Part of a small language model's weights: 9 layers, rotary positions.
Each number is 500 + 50 x the weight over the matrix's rms, rounded and kept within 0 to 999. Layers, rows and columns count from 0. Numbers have three digits each.

# gate: layer 2 MLP gate, 256x128, rms 0.128, rows 223-255, columns 0-127
# up: layer 2 MLP up, 256x128, rms 0.124, rows 223-255, columns 0-127
# down: layer 2 MLP down (transposed), 256x128, rms 0.0577, rows 223-255, columns 0-127
gate223:445496514462477507569485465446504562526397489498521514475468473499510529590511557503517479478502411588550550409652492487632449489440524488673607496510588640491542441523473503531489600529539571637550444505539470514472486457532556453499506536600541531536484453491473494607451522542452471472509506471520445638590485503525527398453526540512407518501537470508483489542390489497460344503537
up223:541552589484509452478513474580495580493486367573434547476520533497484486479517468488461530552546580500498527435465488589493497441441430492507404430487505587488516400455485491451437453436503513589491442492638445616437538463484461491451526582519503417477545479533552501579516526513534517506474520583502422547499479570453466517491470433398528494421408491521485448479508487450488496449432
down223:480446537452488478457573442472528470458412505459513508477429564446430492424540479390513519472568644471501552495476511541516444544492481472510444528444566404484443557545490500439398542525552478520535440503518497452445489458465599364504523554505559521500525540546418510453524506448519562631501526577519524427493457461586595452487538531507550492504531577456504463437599489440406564519570
gate224:495571448556463508457479526625535513468514524504502490367563466479433530395481523457555492438416562561486477462571513507519600491477532531409489449425500526486549463432523377489470537547479506481487551530471465507488625535475508473534574477479512530453495576482466503538559481531596423670500498446496581470435552426429534476403433627366429521550518411427580559517452515389595593437490
up224:530462579466532564493592534499559519506613502559589500519544399494539490509541567483524544382616472441431483589601560563511471553424516556484560450536516477584401446499540508512519433483371523558530458452437621532493426481444499568492569477510532478599447538603475468543530528471496525405460476567525557381468496496466490459539502562491572515503544484431524521521498587542487493540472
down224:438511474542502542460529491454506626512489506501460487527498530474441373534528559524484454428574485529490459536529535643507557616471459501461542415560517468490581423511543477451509497489488525566425537551482586467524522451537427491553633557524542499557475569517439513475613502574391505411397554574625505446615455432582468448408572481400577523515429551450489469516475535434529596496481
gate225:523458508558540489414459545563488430494511534517405454461493569474462502572493488419543580610414518563504510456457398455520533464455463504511502447390447382570623434492515527484457522460507502416534479540552456482531560527577454550433480480441437517456536533390527484498455510458530504496455513551561534509470436458486528515467457455514539498429431536554418543468480444484568490453465
up225:497462546505534552540542524474368402455458512554534465587528529568491527519468463521570574410469473452489474612536531575473487439482480383478478450457438435454436501520593546526457473540476486447505465408510512568492507456549428464502501386578528516503539523561548560523464516540454394484503470436539514494545576559467532484438434529495384488584586495587549380534445474513403438455485
down225:505544501439472458552498405500517517446500393422526558411495627399490502491406481547574534555433540509543505414510503488492530559548404534507554571569400623599444469449455511550459445483562540418462513503550523500447461505568513618424417593577456477504545486532447537463543553533586549547495539553478505488532572527387487536512506536556517485471476470404426609486546458445530439542420
gate226:498446480476573453487558504557516535391507511571486544545505495472476552486562496457489529536562498450540487545550516467466511443496520586676534560508387542544439580498592502463553442520470429480458524566541429544549375457413464533537453551511531470463503531628391491529487560516520539500605466513532401474408477515341500530537494471480490609480458448445527499558565456458458598497526
up226:480470564524473522470410444613523479595523509545493466480502537488575583532627441512512409453446429503438510500445370503550563532432450454456508508471483459502631582401491484540522487496508523643631486557477485537547464505548532476510504411485515541476476499458507471525489509521519401539472556458491365532490554484446461499551465519541437423511550467492504551562517515560521558476533
down226:531510524566423526510521582488627497541536495422487503543552495461520481445521450385442482554411437562543499559514496558461489513602494606523454503454427466507505470420494507489517471604511483582499483536519457426593438530481530443457486624435553485570530495431477609540584603533502402450496462511494385533472461567412480347527448477513560468512540467513465520596459521465480507513519
gate227:556418490530421483517512441422526468485393474478529496480552522599460574523488607481453563472535529579499530485536449474366529531511561487466429470436577488452381534542460466480482532535500511537521463480394613544438510528453586490469514600501510579521535507589447542449499556527526473457483526482572566463448474536546447500517460529524573541454522531519509486542554562587534490504375
up227:512615564531443412475537558556527521455548534445467480559463586491454481553393565510411468537524569521455519452483504559510472571556544610489520454528555510579478483473466498422463550453513485503572507547567441464456524469471597519423571495531492560517505499533529577506503507555513506491536548432510584416439444580503484551574526575526498402486533455477527477508464528463486582424488
down227:561558471555532468469503460444446496493454472514636538565547567562541508445522467480540473507524564523515480464435521563499409400546513458481416547497478551604486477454428579524476497432541606478492452387543489470542479447424537638452564442586421498532540471539547520543373464472456501524513490452508471528506466503473510527562525442438541499445489522459533509490512518545534475507512
gate228:500553579430473472542531516460614538472541389500440450576523537492482468424450473430573448560570494451450521635524462622498512491467436557402472447570502497587468494448467469478491462452433453475568470521451468493568458496382445502535497517532490461485527499534457544456571466466514442584478464513475507490497540479494550596559476456467493475467429519574415435516538411416520443534464
up228:457471526525485489481463575531561526455455504566429493467611529536419504508534513495552499408589522429515486501540493570510592526489452548484600444375487432549434483450591471535576475526534454492507560510462429411538471474541477579516412537471562458441527598478521522495474510559525465545514570499570419451501499511505474575528532580491494462469476477479335479497472462435453410489457
down228:517459419484401486425509495499421573484586481513506571576508417507456464539514571483423483447522465513567533501469528446569461505468500481555459517470512476432539453485502495430454496418565594513532545477469577400507535470479591520455480555451494601456386512589499619524414453560521477470440532432477503503530456453450592516386515553471455564444495518501552532554484497553493513526499
gate229:534518426447533557499482481402391490498440489527488523538456484474430571535491471440606556447492518474510478510528525371558444539443535447502503574547460542545439482464481520502538436566394494511488554443558531458508450539435480490610439557559455541535483437557472465466497509440552432477485496492437434500548504517492490644536477586596447521503433434537514385434462475508572505554450
up229:587530574592525522451514438536476605501498558539536498560446471439500480554458514484487511514560492443495497486508489534558544522498523479523467561488558520483538512450584501505546438522523562497452537482616573531474427469395486423492434577331584528416470525499499482457482466439572436531527467605529574542484529429536554531461414493461482473549489558452563512472469454528559595656498
down229:529550532512573474472593474531462485468537553567531498530534475483506484568562492540513524411456466525560418522432446479464508459550488494499484538428557473475629575459487522510523501419433533431538437501423499537483395573486603514563457537375455510487439476502542600466467607470544475534543620539473479490498496510488523559447560424453412545509473544442439518408552556518514510635522
gate230:548534481476540529495435497465483444514553486424587506475489472400488539487368558501518479548590488512510450425479503523452533500441456497433510499531496476559435490493540511531440542478535403535530521515561484436430482446497470465431475453521442530482557511555463575540534585401488419552422527497528496434481480483482487458608513470416525522549551492482444560544520436487487543516475
up230:517486519513565494514492513499455511596516551479509567438544587543505581537347672491539510479562421510522451456475516515487549518473505513468523576504527497493426506533456591467413593558563429477461444523484483450484517409584463527379530450444495520457503496532533599557521523519490490516411511498466434418450572550529560464518498463488506581420565466467459459460444438451492439526471
down230:515505434454558464539513508600436604507513551582535543564426543489439453566462594505532489443445555470607457395514488526500506568528476511452429521540534517510489483530385505494564479593536516488420456549490551502475519463515477522542462489540499552437508496553591505501363497468397540515455553458561397522530501501457491516494558503560548547521486531479493512532483472443469495440491
gate231:508534584467681525572553504497503610489454525507473602561554568530549476473417498497604454606471454587465526454546529425430556425466467545510471469524442516545490534526516553541455452536538472495476501561387553534443464554512507444538496453476548612581427439515523473496540374461521595509434496498438559480505485462456490505544505505612424521437591466537523501487458467465556486522488
up231:480435598545486530538485501542561514496399389438581544491513510437476489412502584507581609462464513482541421502574522516456457561473567491488569447470450396528481509586480451557494512482516550467459547372606546487548494591516498487570465359446501460565481489508546490509494410492435566478529507571499471534526496492451588402430490446512546594461494437485418583472470461478445491532481
down231:616579482471489552505508483473556494488518498490492566505535563485406498385609553464535454468473547538557575579540464494475536593480507513537559548518514471538515493523438540585445472470455546495474594454508460449545592495416579560473428438479451527508462403467536513526475439501568582472560525469452493534499538469492580486571506441448621571493438502482444558546478476420464479478529
gate232:449666468461493582464555488508454552468484463531573475495486500413491441476463529587439569486500464421467450510509479530560450535473567498559507520498371453581560520518528544472426487553470508562527410469498446528505500555527488495548523490568530478510462531515456445603452425547510524579514504502426548572542494463506545522519448542558492416523532509454532489541451597629479557449497
up232:490430561424502468611531457458484549509512549483493501495579529485517504526533484504537432503459515499456515509512487570489544471511469510488520542477514508511533434576483466457556470454475502513468616488401497554551463469490515461439547461539423521567538498505478508390554541521621470559518506516509404503488528518496427545476461387477530535513516452443436466566598485435593475517568
down232:555475473546531563554481427462574561519502506482572522529594469447446517542494564515534513491545487448491533518494444510523530467598491457425497461450527479479445487511514455468506388472547551396507472486492542452582458531519489540486475542527433565557434539512399522479460486471471594541546455477533489545535509504529514486473484489488459552526522409438411450475464494500503559527405
gate233:548537490499449537482501406551580485529555486479541517478551483490539551530549495395543560533452422475579545403498504508490496498599475440579538543440514495477469521475469457473537446564487464477546494530495510466430571608494456514593420484547578514463472504576552627433569479526487492535530449541555456378532470448417512479472453507583525545529495451516461537579527532516435496566606
up233:542378458456531477491486430519331449621511523540465340504394502443545563416477506460556581440478435472474593502482495374476488525480529516449479514522483492474624526515491545578501443488533521532522566496446486479485466456446441465452534423491518527371482493573435530497490499439549440441511440446494479537483553459491481583464493452511456529595456574508513376502570456512513591469523
down233:472586513443483493519461427474558526515501610540539530540481380601437638468458444542464485483493389545473532475528497539557404513541436508468447524549492542512543488539408536568485504494501513451468580541501477575488479476573525508478433451441532436507469457483422457500526433484504426545481602483427502506621444473502510482459542486463413518531517535532501327483467466546631472483508
gate234:468561520480527467501539519515574505568436489425503486559591478495516506516469575392481529432522408401502489546513465401525569526505504560507528520518488505500510529500502466548482534504602432438547436412449516507578457499594530481540530507455459505516551510454528447540506465471557500511459631405542541498525534550465476439548531660472483495454477464596467511463542577466443504435540
up234:519432535539502580517458479534488525518463548606513460479446529436482565484453455563519423583572545547507504470462502554501511499453531488533516582565457498552530502548520562405436505501430533519394495574503482446499466552387489553471514625505481520537452448549490507572495523567484546514521458592554508501493555544623492501457493388491529466490425593475491529527463433460533466522463
down234:425523528567421444452446590467571550490504547524522434543468507523614480535535497554548420570547452516571426552560492461562487558610548569513488578450493483457564532554585430482448576572505478594441441482456456467505453475505502474541477540436540551498460454459515522488608391467487426411557464596529568511433486498502549527520567538489503533497483565450518497523460520574600491506522
gate235:519443466472519527445466488591470523476475452484542491477439422432507422525484444475483449483531569471473408486573440545533552415559504482591474610449447523572493503431464526450531518484484450596560494529512480398496505468461432449557573508499557520552469434563536424466481519580468405425419514471544547532467547554421450464542540568550500469598463527483550594509516442436481463484466
up235:481538547567516476521471547380549505522572559537395479597557561495505526501504565442557571570481462470485537477525504531444448578413513477511572437492473432488515574550496506573504519537516548511581492504554505620664599497505494539504478518507509521432587562461533537564510442538490551497495451539524554496488500468545534505407505449504448448465518456535507520468450533468399477438515
down235:503525473492469523537503461473521443514471561520560476437566583565464502449439505580439510567543458520495529572537436548564459507467426502562547421565506505418493518503480547338520431513500528484494523443518563547526534584505540490539442554430555520498471521512576512415562534492501564445511547568470517536486501444501482443524500473518551462541420493497476516533597488499488466519511
gate236:483432390536518542517531515504502470524460488522479452423545484480425455522415484572415593528543561533455514383462394537503470530485543491636548461435403516497469478430436488538504476500486517505504572657491595493459507516549377472439477532484552519409469515556511478586489535548439511473443501465555447483614447542484498614480442465400412508455469497539474534574519551387509481533433
up236:512460430533512491537534537530467504527547433448586415451560600577500480516466523620493473505447532497490569556505547476505472454493428384458450501502489501550552451530523627374484536459517472501528487424517515477518543488481514470444521478519524554532480517569491502563420474548489573485531507567535518602459469506571439441544413474483493464595398561546545559578556456506442392540485
down236:434523544501402426452510434548523495487567503546469484495519539434510530547487481378558503454486472443540513525576573552447501501381439537603477494492523554527503506520400523427528486472650441498516497422607447493562526523341576434490487480515517540506427529506539458475489496463457512450586427527490436450443474471503520469501627491591521567542585534471507499521553427563393593506526
gate237:517489477449607444443439482388452471564457513513481401524432485563474439466460506525532510525505432521550507474402599416497497457480388497452395427504494557451463517510591493524546540512439581584515416509492481507529492494482406421457551484516468492510570502541527517479568548559532540465512446507473401494428569420482503478508421490482476515477574551541486494499487459494528479487430
up237:538523584485486490534561435516510523440581484462511485505462416492531510423538435557534547528553505487561429504423591452472514487573440469509439560521499498478560394514514432402419573513446535533531447536458518540396541463514537573554558508495440466574477451535551530538429416529515410486491576544500525531436531453540532475578496545452381526480534458520474432461458463491485513509446
down237:515452528583408516584533531472521540396622459479535502554432442466527540500476417561599577503584556522554428531472530538473493518602363558507508455490453501376521567502406520504452445515484479540565484505501480399448538454418527505554508499468559467574447476501596539467455475540485452547434547489490571470499492456579526534515567540467513515493553550516519475524513367528490545492411
gate238:474442413501548495490521547494404469495525505527554528470510463494490451540467553552497489513481474545498560537454484533538497553505506487552496519517537445551502534549484487529538502515466484435549556477477482584525469522494599516604502512510476567433454509529477485498482444502502512510512508503511446535485496511532556494488533482627499433566598493587588463565419521577452581520515
up238:496513519535515526552555439482452447510494487597501424573518542462556465500554486471455481513588569482527534394550488416406501379498505543473479458440565573543485499471483462497451497460473530501363507498447553476464588522479403460477408571516544405529521502528544507510485434525471469500559538424488526502571516478469439532491531532366514621489467399483458494463517443440518447533606
down238:504467489461453475410461510522512447463520517471527527488440474517472492468516544543505481481454487431402453470460549588538495529564437500516481463535419461461558478475512512542429432557525603495560495422522525423503420522510593520504557505443442559460470448481458554514547540445557500519482462510510480456442481503494580513499502570543636442493442569458517530436530531567540466464503
gate239:593588462541480514439501520487311443488457542487491549532518491460476489444459439564427570496473444483550514505527439433464552452542513539450593543560563512466488587511546552473409517604441513494594439429530550528540553411554460418455479472481512531507487464437529440534584508494532424466507522487498460454484451631488512533431523513465502520466536487497470369516465584441497568373474
up239:451507434491470585553507579495554502562592517466563443465506505514499493433532485529531525466526490512556518565562455609456508535483569466433443434415523520463438515583485502436445538515423564462532453467538493535607484566507454500573508509467519563582458516451360456442469432525487477482435523498458485384520440504459512518491526544566448535489471494472439475399392511426540478362556
down239:470507510477596495493391535545441499584483491534481539477508452501453512472505426562433446430457451527514496455542427423581447475544480548439564543539529482437457431575527558537470480537443576487464421544585523462465530533522477554448519475491452456550541466471494500464454489534580478505498543523554478378507427580452512533468606433521550430530571539502510478507492474429467512412473
gate240:523567526466471495449485539491467671419454532535525521515518452538485533479435579553521441431510474537512482452483513461449472521468506551452575508483429507383546485489522616481478524441439382459447550518493519517497444541448490511485481541398461504527521589607359527519548549522487489552451554555427535468558599464562513631514499459504495600378512432597472527534495507431519541512451
up240:479488449597543569462494523529485488505498547375464458452444486441516415607535434542482485492452564513469532612464514474564448477480575420521497501508463525585517491555487461548619533480474573578548486570496499486507505517545485541522467453534420480579467546431483504461433443518430550483560492467455490505408537640537488439523432560508499409441596531549516545489509458546468582436566
down240:454458548530505547488506411440595490411582492474562485517554512457544474530454455577504496531460468469367544563478429498509490482450495489565598417508530598539492522444542515623572435417425519582533526388472436500520554501546447604461506501497446531508517532431476489492484530480503528556431437497516546491393559571542432478440519541467397450437419502607479531498518591513621459448465
gate241:532491521418583499459448532372525471521572554506470521539495560454509436590481555500527564465524530451585495487437434520581597509513437516531432483501471476549537475563531542420503515626571480527431557469493466499455497507498395445489547498417500422526429451483491494482507515520441422518520562527505421559567448498519455475518424509488487494503485509501494470512475525434569579442540
up241:452528570495461541462569568529510609523474495476502522443558465480547503419472532459463541551522512434422524426490560518443459496547523518521579524568505539461580479513466537491505515368497483505503435498460465533598590342448501536523464487511440542585545515531524470534512507528562547476496460482515548532468583551451525535566596531523534533560490507472467525505524457538456420539479
down241:438463535524513427504576495502434549557517475512527546510428524478524513519480509462487555503535472455421498425466456514565562544485467422485455485557443547486537552537523558511509503575626459482361446459400541513512554511425469392495522467453456484454516491489458560502557469490563483577491534500525537530501505477537530439503424461453553573518475498487450586477488457501528496420494
gate242:530430423473503506436471539522578402462536556552511536485515482465524602546551515544536580401521491529403464452530507552483500453441531503525491570547466443464540490408465430454434485490459520514441546494525456500536515493525449489484527583472494542503512488579532540474456560467525491525521453509510520506475532490522583500461572529529507516492505424556589502502444442499445448427496
up242:512569528523489479503535481485425590447380494508538531485507546495453474500462502483526453491479508527563534494532503550493441502510505473507519424481498512533439465531505515380507466506507500474546539412428468483476489556428522510546487468546411477486503526452562512459549443544564491513509487453546471447489508510484420551482492431464476456508508557531499472477449558479448465675510
down242:480537598506475486470448477469551517421506462503485485555488502534482531523439578373508479553498512507501497547431426454621577515522466518487439544537530468445499511492484522562531530582589463494517534494436570432426486475427472560537475542394537521518556416503441493585524557513481541520511539410492482516555534488564476541452507597414570507504503509533525491529422509427585581465502
gate243:505465551497503450505518506479463570497521524545542482418468464495441516604480493468489428563543531504490559558463471564513459543449426510475547395491415541522519445501432645500543573489467471469547456584508582497501463573520496429537484483589579524500409509462547442555457478495502525555495467532437547465541495458483491489521410418503526519595478493494502492584550610589583501552515
up243:472441576443466541532558461469568493530477519502506466409541548412528499527582612423521436466530560473406518510570482527481460444478483477479512463518436446579528494477485536520560487536470589513453479557458525563521418550558504521543383458451484583594517591520562470510414542537553411496440477503439557552501535371505559396516490473543540599597525531473549569607426592602518438527585
down243:436525440482566466523527534474465617423510548445438478493459505438513536411484490587512464543487561492471526460502549642494536496497516508526524439508483510602621410431462580492512479454453501494573480601532492457399511562480480508527540383459514475487470527453486436512394512493549616512406438556485444504485520437496512435531427477479486479553417455521514492516545504479649640538598
gate244:516432375562412456519525564517474506573435575518470431597411464535440557613481533515573542491503523562494529536454515461568439471658548446497487519478394461525576476445382495516513503482442617568490562481523487496516503531502399526463460497490459485482540612462492481421485365499465500505577532477541519450512529481540489480459439515561420488501418571475461491524548622530467523511498
up244:452599564555508384479420557487425573413541497422556540532453440519382496550531545521507495478399428435500374503480476498630556502517408486441543473504568583480541450453449449475416472437472485472518488501546426494488516529526455558488542485527465490485534494509487518457438498423508575557433562524464558492451451466444481446552353493541524471512564462491462493527560506531604463419483
down244:533432373490491489498448538471529574536547527445582475489499470475455472523632477596492448469427510443499527485465645455570479503499524462442587495485370474504556524500500516457462461524491520411577431436477425564536485502519395545483420459552505429603548386504535572468556425497513481544505620441526444473539493493570509554524463521469538514540499539456508490537598491547465567505514
gate245:603441564436549522452495521602400383571526551514531483470511483440491440432542517447504440445489562502558516470581492561420559455506458457481515530576495461512614480557468506426451502567482535472498487563603532485547498447482445412539567460483439450556530403476415524481557510459463527497540498557557516468379495480489466516414542504539540468584532378537424486490458484453483556522455
up245:560520568493493503435594423492506466469421555512539404540524529421470438439526488472589532536479457412433638581631547456497549453535573497512480460487484463488487419474517430580556463554489548493381623461523561540528501488541531439504524565484458440450519544560420469393520513439451444507603538558454583520493472496569538493402606483508473461522498541496504448520497560397566559468506
down245:423434549510546504507453501501485475619455440449561465518621548477549565423567429488458544501534489517351604531501467471445436420480492522474465565537540505513479434533440482588510468445512473572417539411465454492507443479558438487535598506479473540500511526488461548487582551480476562391543650481508520481446494505469536470455538561588350414466508491484534542507468448540514458543477
gate246:493444507500534618462485544416511472409527419415495465517472512462433597444438555411545545500537441398511471476509500401408545482467502496507517499539436426468488425456534548502473524482517486514602534531408441493485404502558437543560529482464500545513584540477388568562511563554417485473458446508544447483555508488486481525550458443452477472421552554511414542546494435576559503484530
up246:526477405530592449501399487519471521444515580464485390437460475420472518586579537564485508469531457572549481524504504455452565472506567475502532529506497471464521573477497484595479515484482391588482498539482508393539486501523543526513428559452500490529441523569533574478502545453470452504490567565540474460472515494619568554518524492416530436455513534481608399359484454482386571389423
down246:480486447605630480505529441533533489497511513555492470480580523478425574487547602567532432488445506479576478575486593476566486402624547477461582471504453475563539522524426475471434433440578437467494481460541507496603556532435630522461460438452433496471437546507493497498535477465560481442477494556590476511507509515421478590509574541487547516441485448471486456405500500490459569471539
gate247:576496395523547502391561498498440470512513548553574530521575532506563565516527546460552521566570493513356408528492577419484520529485637596503517514428420480500437506492427490573597457528498438530478571583460522472477532425521491602497460542527533475409475528611428603551473573409510476408489488405495481547573559502513584550531489532506559554514422427460517563512540430476544494456573
up247:473538604458455505520596539527494483561556504445403528442522480482520517615414407455519480484492478465466490481405540574474426612511533475572381522497436561489515404498527479646520517581494479467406439604524460480640473499602480488523514445463507487458513559513483502527424524567541455605452515500541443562540514445495477532528576528501474442474623538551508498496517440505509528455605
down247:565490513462438372520444473453366476637525573415601502574512538445531507614574561525539473462507475541462469520512470562480437463501461435542457486525408416470501482462660457450423442464542462505544479460504496570466397488546502505535480446560611449552587527549534440513544605505513507454546449476538493621423537533479597394501573529443494523581524595527517457470509488461574474516507
gate248:458410523497434518430522488562476486469442544490498470469554481501500491520466609497532435508479549470431384550567496477573424544511575475607462537576473467529524530465420537439503546502526613508460468564473517453498542551515435535528489436601493460535417557546498560449529531528531505529508519547550556552514603524495563611447535421552466437482522582558519529542576495507500487559483
up248:392432467512507543529495507513598478623428516580434482446455497446504415555474541564525540566515505507352471592483455552559531528534502444561535482582477533548497639428509567471477507492500522525456478521428618517617500508370494463453461453565544551407518456474543476547473453507553523539458519536512469538578578572508493590464584420546428467465450549531547483389573476543560535521464
down248:456496457496621406491551572465464470446469428484482568447519565470541481509450391515486476527469468511571543426609478575478439449584487548424459499567557484574576515455467534408502538524468460510398514527471533509460521492426461520458507498459518482489351471454473458515496505379503510417470507541515472515487560558456511494567478502546427459524447538532466537528512411414609524481449
gate249:423461463601563455484530465488508508502462527448496524526386385492408491551465442379651520501488516520559551531478496370546567545555534458565440503541467459491487389513473493436503603514569438497482537425463550535431504448547431501561544641497484528479507526509397510466397418475556595397442495544421550623547536473591473538458467534531599402490511432529494527548510580596481543546486
up249:577452437534617513503485565451495496465475424465602499505521622469556412429476591367430608530560521517447529460489390554590455539396543528485539476471563502420465469471606488500589524420521469544470501503505490459458517501497511526507546430538543471534500481508482483562562565458490563550444546427476518467445477601485499492532519560482459542455532514487574476499496505518517506485539
down249:450428516536584465520480552620540476471469490559477479505396555418457529437451529430472523493459527577455523523569485572422476561497490453369523488492526463479473520488495467456500489402480432509543479454488436465383453492495452482470442469505488509541472466454464470542500505463408573435461633376466564441395481494487460436415530391516464623496516493506517552373470502576506442389472
gate250:404628575534535564508553525630465483507616528564496521423506474567528470537467504450492540558436452475414509455354382496548431494499523469481456481522444528497491483506528441572533480494472456509485489463495569579465480450555507396510449498479567544489554478611493475491413507495624569596540543493540515513483504462499547522423474488481485587500550499494554473522483477529591455504435
up250:498632402489536563575532454619417509515473480504441378509609526368478541465502467457510483570510543532600512539442513491453588408508353529456556550476486515499445561558598603531499501469555465422415484472525416510499473440475522484500427533534503486496480545481500484530495462393553464497486552477478388488490510482538494553504554397480490570547482481411468451482487360512423419434510
down250:472507461431577548524621550531411424515545556471478515459534531527512512495573492482513456494535438465600512451480515546555577477461497564555498526520518508565587501553472466474460493507646413507464671500538360523457472564453508496404390624476536499501496551513492534467487586509533510491645579555506497568478537583514531527495473504490506536483516558532527527593527467440544576498521
gate251:481551494502574491459470506508469537506513501578428545523493463420487434477458559433508516550538517473452539504437348516445487584482528492556531407503519567464528488531442516422554511476426474581584395560528472564494528554557524485537494582547490464531400504509505445469478437507544536527477507504522416496424463507486489491451520559391475447390568488496503444477543452590441521526463
up251:536536482484565591530489491485444528603514525534549521453488561451430521478529533440501451478402545570423488606416432424614443507613538498461431510526562556542479425466567493455440404500486466524479576574533555517586458457481417475472551454621510508531498490462457437447492555588529543595510519465389503484466563507482523527442546491547505548448472369518489531488538570451478506507518
down251:511516453513476578444505536427486571569539475490425490470431484471520472558458539444527463570542414465510556428436491504490528530587486504484432456515417479519386459483545492472476610493596590528557591567521557449533484517481420537507533465460517441476455518522522500506514536530461545488484613488507510532378436555497537534575594460519445529521511507545506510539515535603568553436506
gate252:549501491504515580551520500444537412483490440600561584540543377483512506434457499562518461578534482562529438543497511444547502459566508600487529528483469494511507415437506571467506480456437477538508426543554581439563514500452462475505512450530492583490507490530478404460537535538489604535570485494552629428483648394538413472567535532445562484490449547369503470547449560483491530451495
up252:551528476399510486508516440516483452536457512549540589516543503522569551591483491498593493559500474593560437407575512560439520396494529459521506550468432478549517451453461553362497520548504499476478452534467574458488504603440462544526509485576559625424552582546538484536539497475471424595436443510462486484460620424542529492557551484445504447436470492479566478512494480483386532496473
down252:605412442398468441443480481476464537490483520498473521477499578568532455568453478590518545534406469507492541492487514498364507527473499478480530540470414516522494409484522544421475514492464558555468534608461490492489553579528499515508531599520517576436518545496518405488491472481546468577393507439500470493435510522493491576543486486516426502481598505473555514458539413436617516537467
gate253:538503575513512433526546565508442582459455502547555610398552493522547472546460587379480588480451552529499450417528507554495400502442522514461500520543403455537366544507437572568394498560400488575467521557413507509487483474602485398544534518496553609456355525559501481447612513432517627488502609518520517493388477489492444447471488598539489501492603561451548478526513548504475565482515
up253:432452550505510527469438484539514555605470461526513453552426521628590436388496495441485455562476491570486497581468475507460523438476533346524511530446475616485459512433492492460548457570484459493430523539535463450475455551511457492487552518590529552488499449575486518467482463514425529519585497536544565406637495504392476540539515452548563478510433504520539430603580519611527565593625
down253:445480567497392487588497482437585519588561471457573565492495507544524405513562541442458597591446488587551530501512518594480546520521509574528468389508498490552510460537451493425537551592494489505446483515490472452591509393483429422548471509495419507461530520593500614555431485528545527476516458428453599483571452434434499539582419554486487567544505472534504520544476534606665484497587
gate254:468547538464489542468433490586525480552431563476464467508510453532502517514523518470451438533558518534433525516545466554434453490493443577503508445524542591517471522503490418508500508489555457530536533507509554495519426525457453480533589488549463519485473552518557444464490485409449489522417577540542537498413625476525478482502540490493584555550483508463607500607461543447512563532473
up254:521552539544527522559374481567555470530570491510548419465496508493545557586555458567569515467450521479538498400584466499481522495557505587534440524560474589448466467494467533505578473477515431532619474482545535531471522554497444496504512437488561567562477545408531513520517609492406508470458556484464593502458565495488500488413456463482558491500517455489508500436479591491495462463526
down254:533549601523587477479509479526481517479505547452624612474472555570569609485467496531588481496476560476541548461459569509487459492536510429518428463498423431426503473508557503511602482454481468500519550563584545457533487546503504515559552449490526521457568439408532445430480484546524560421512433468414540608494485510532538439580583560565504431547504517458528502486598602424409517543532
gate255:556504526526558370548544591572456558446538486441499541458517499427489510546521488475518540513563547500498522422597423423488541440462522593544445601509490507416493592449438590530525452478439437506436546563492519532566501498570565481492482457487569411409483487571455475449614496524550485481533466460548503582556531472462439450517471428299552524407540501559526505444517419486443539448487
up255:467354401431476507482393507493485515398463405473502614537438506501473370551497470503405578507594538530405505486522476542539570443454530526496421470422462484454590539470477526540445443540489548384558474534513520534520518470566514498579463459507611446443549522530516506332520507560540596510539437467446508492583490517519563511514495487579492544526523436499535493444463468447480635489408
down255:481492521449463552483456490607571473542435476466458541617426478540584551482483603392461495545478489468496498473555581477456480568463478540461474510452588539572613379462511433572467539516502573500459539569493573533408541481548470514486550461521583382415553482460428542414519539447540433546561506557510537534449508460428521453499497597551521432592544408453627467569505461527461459557583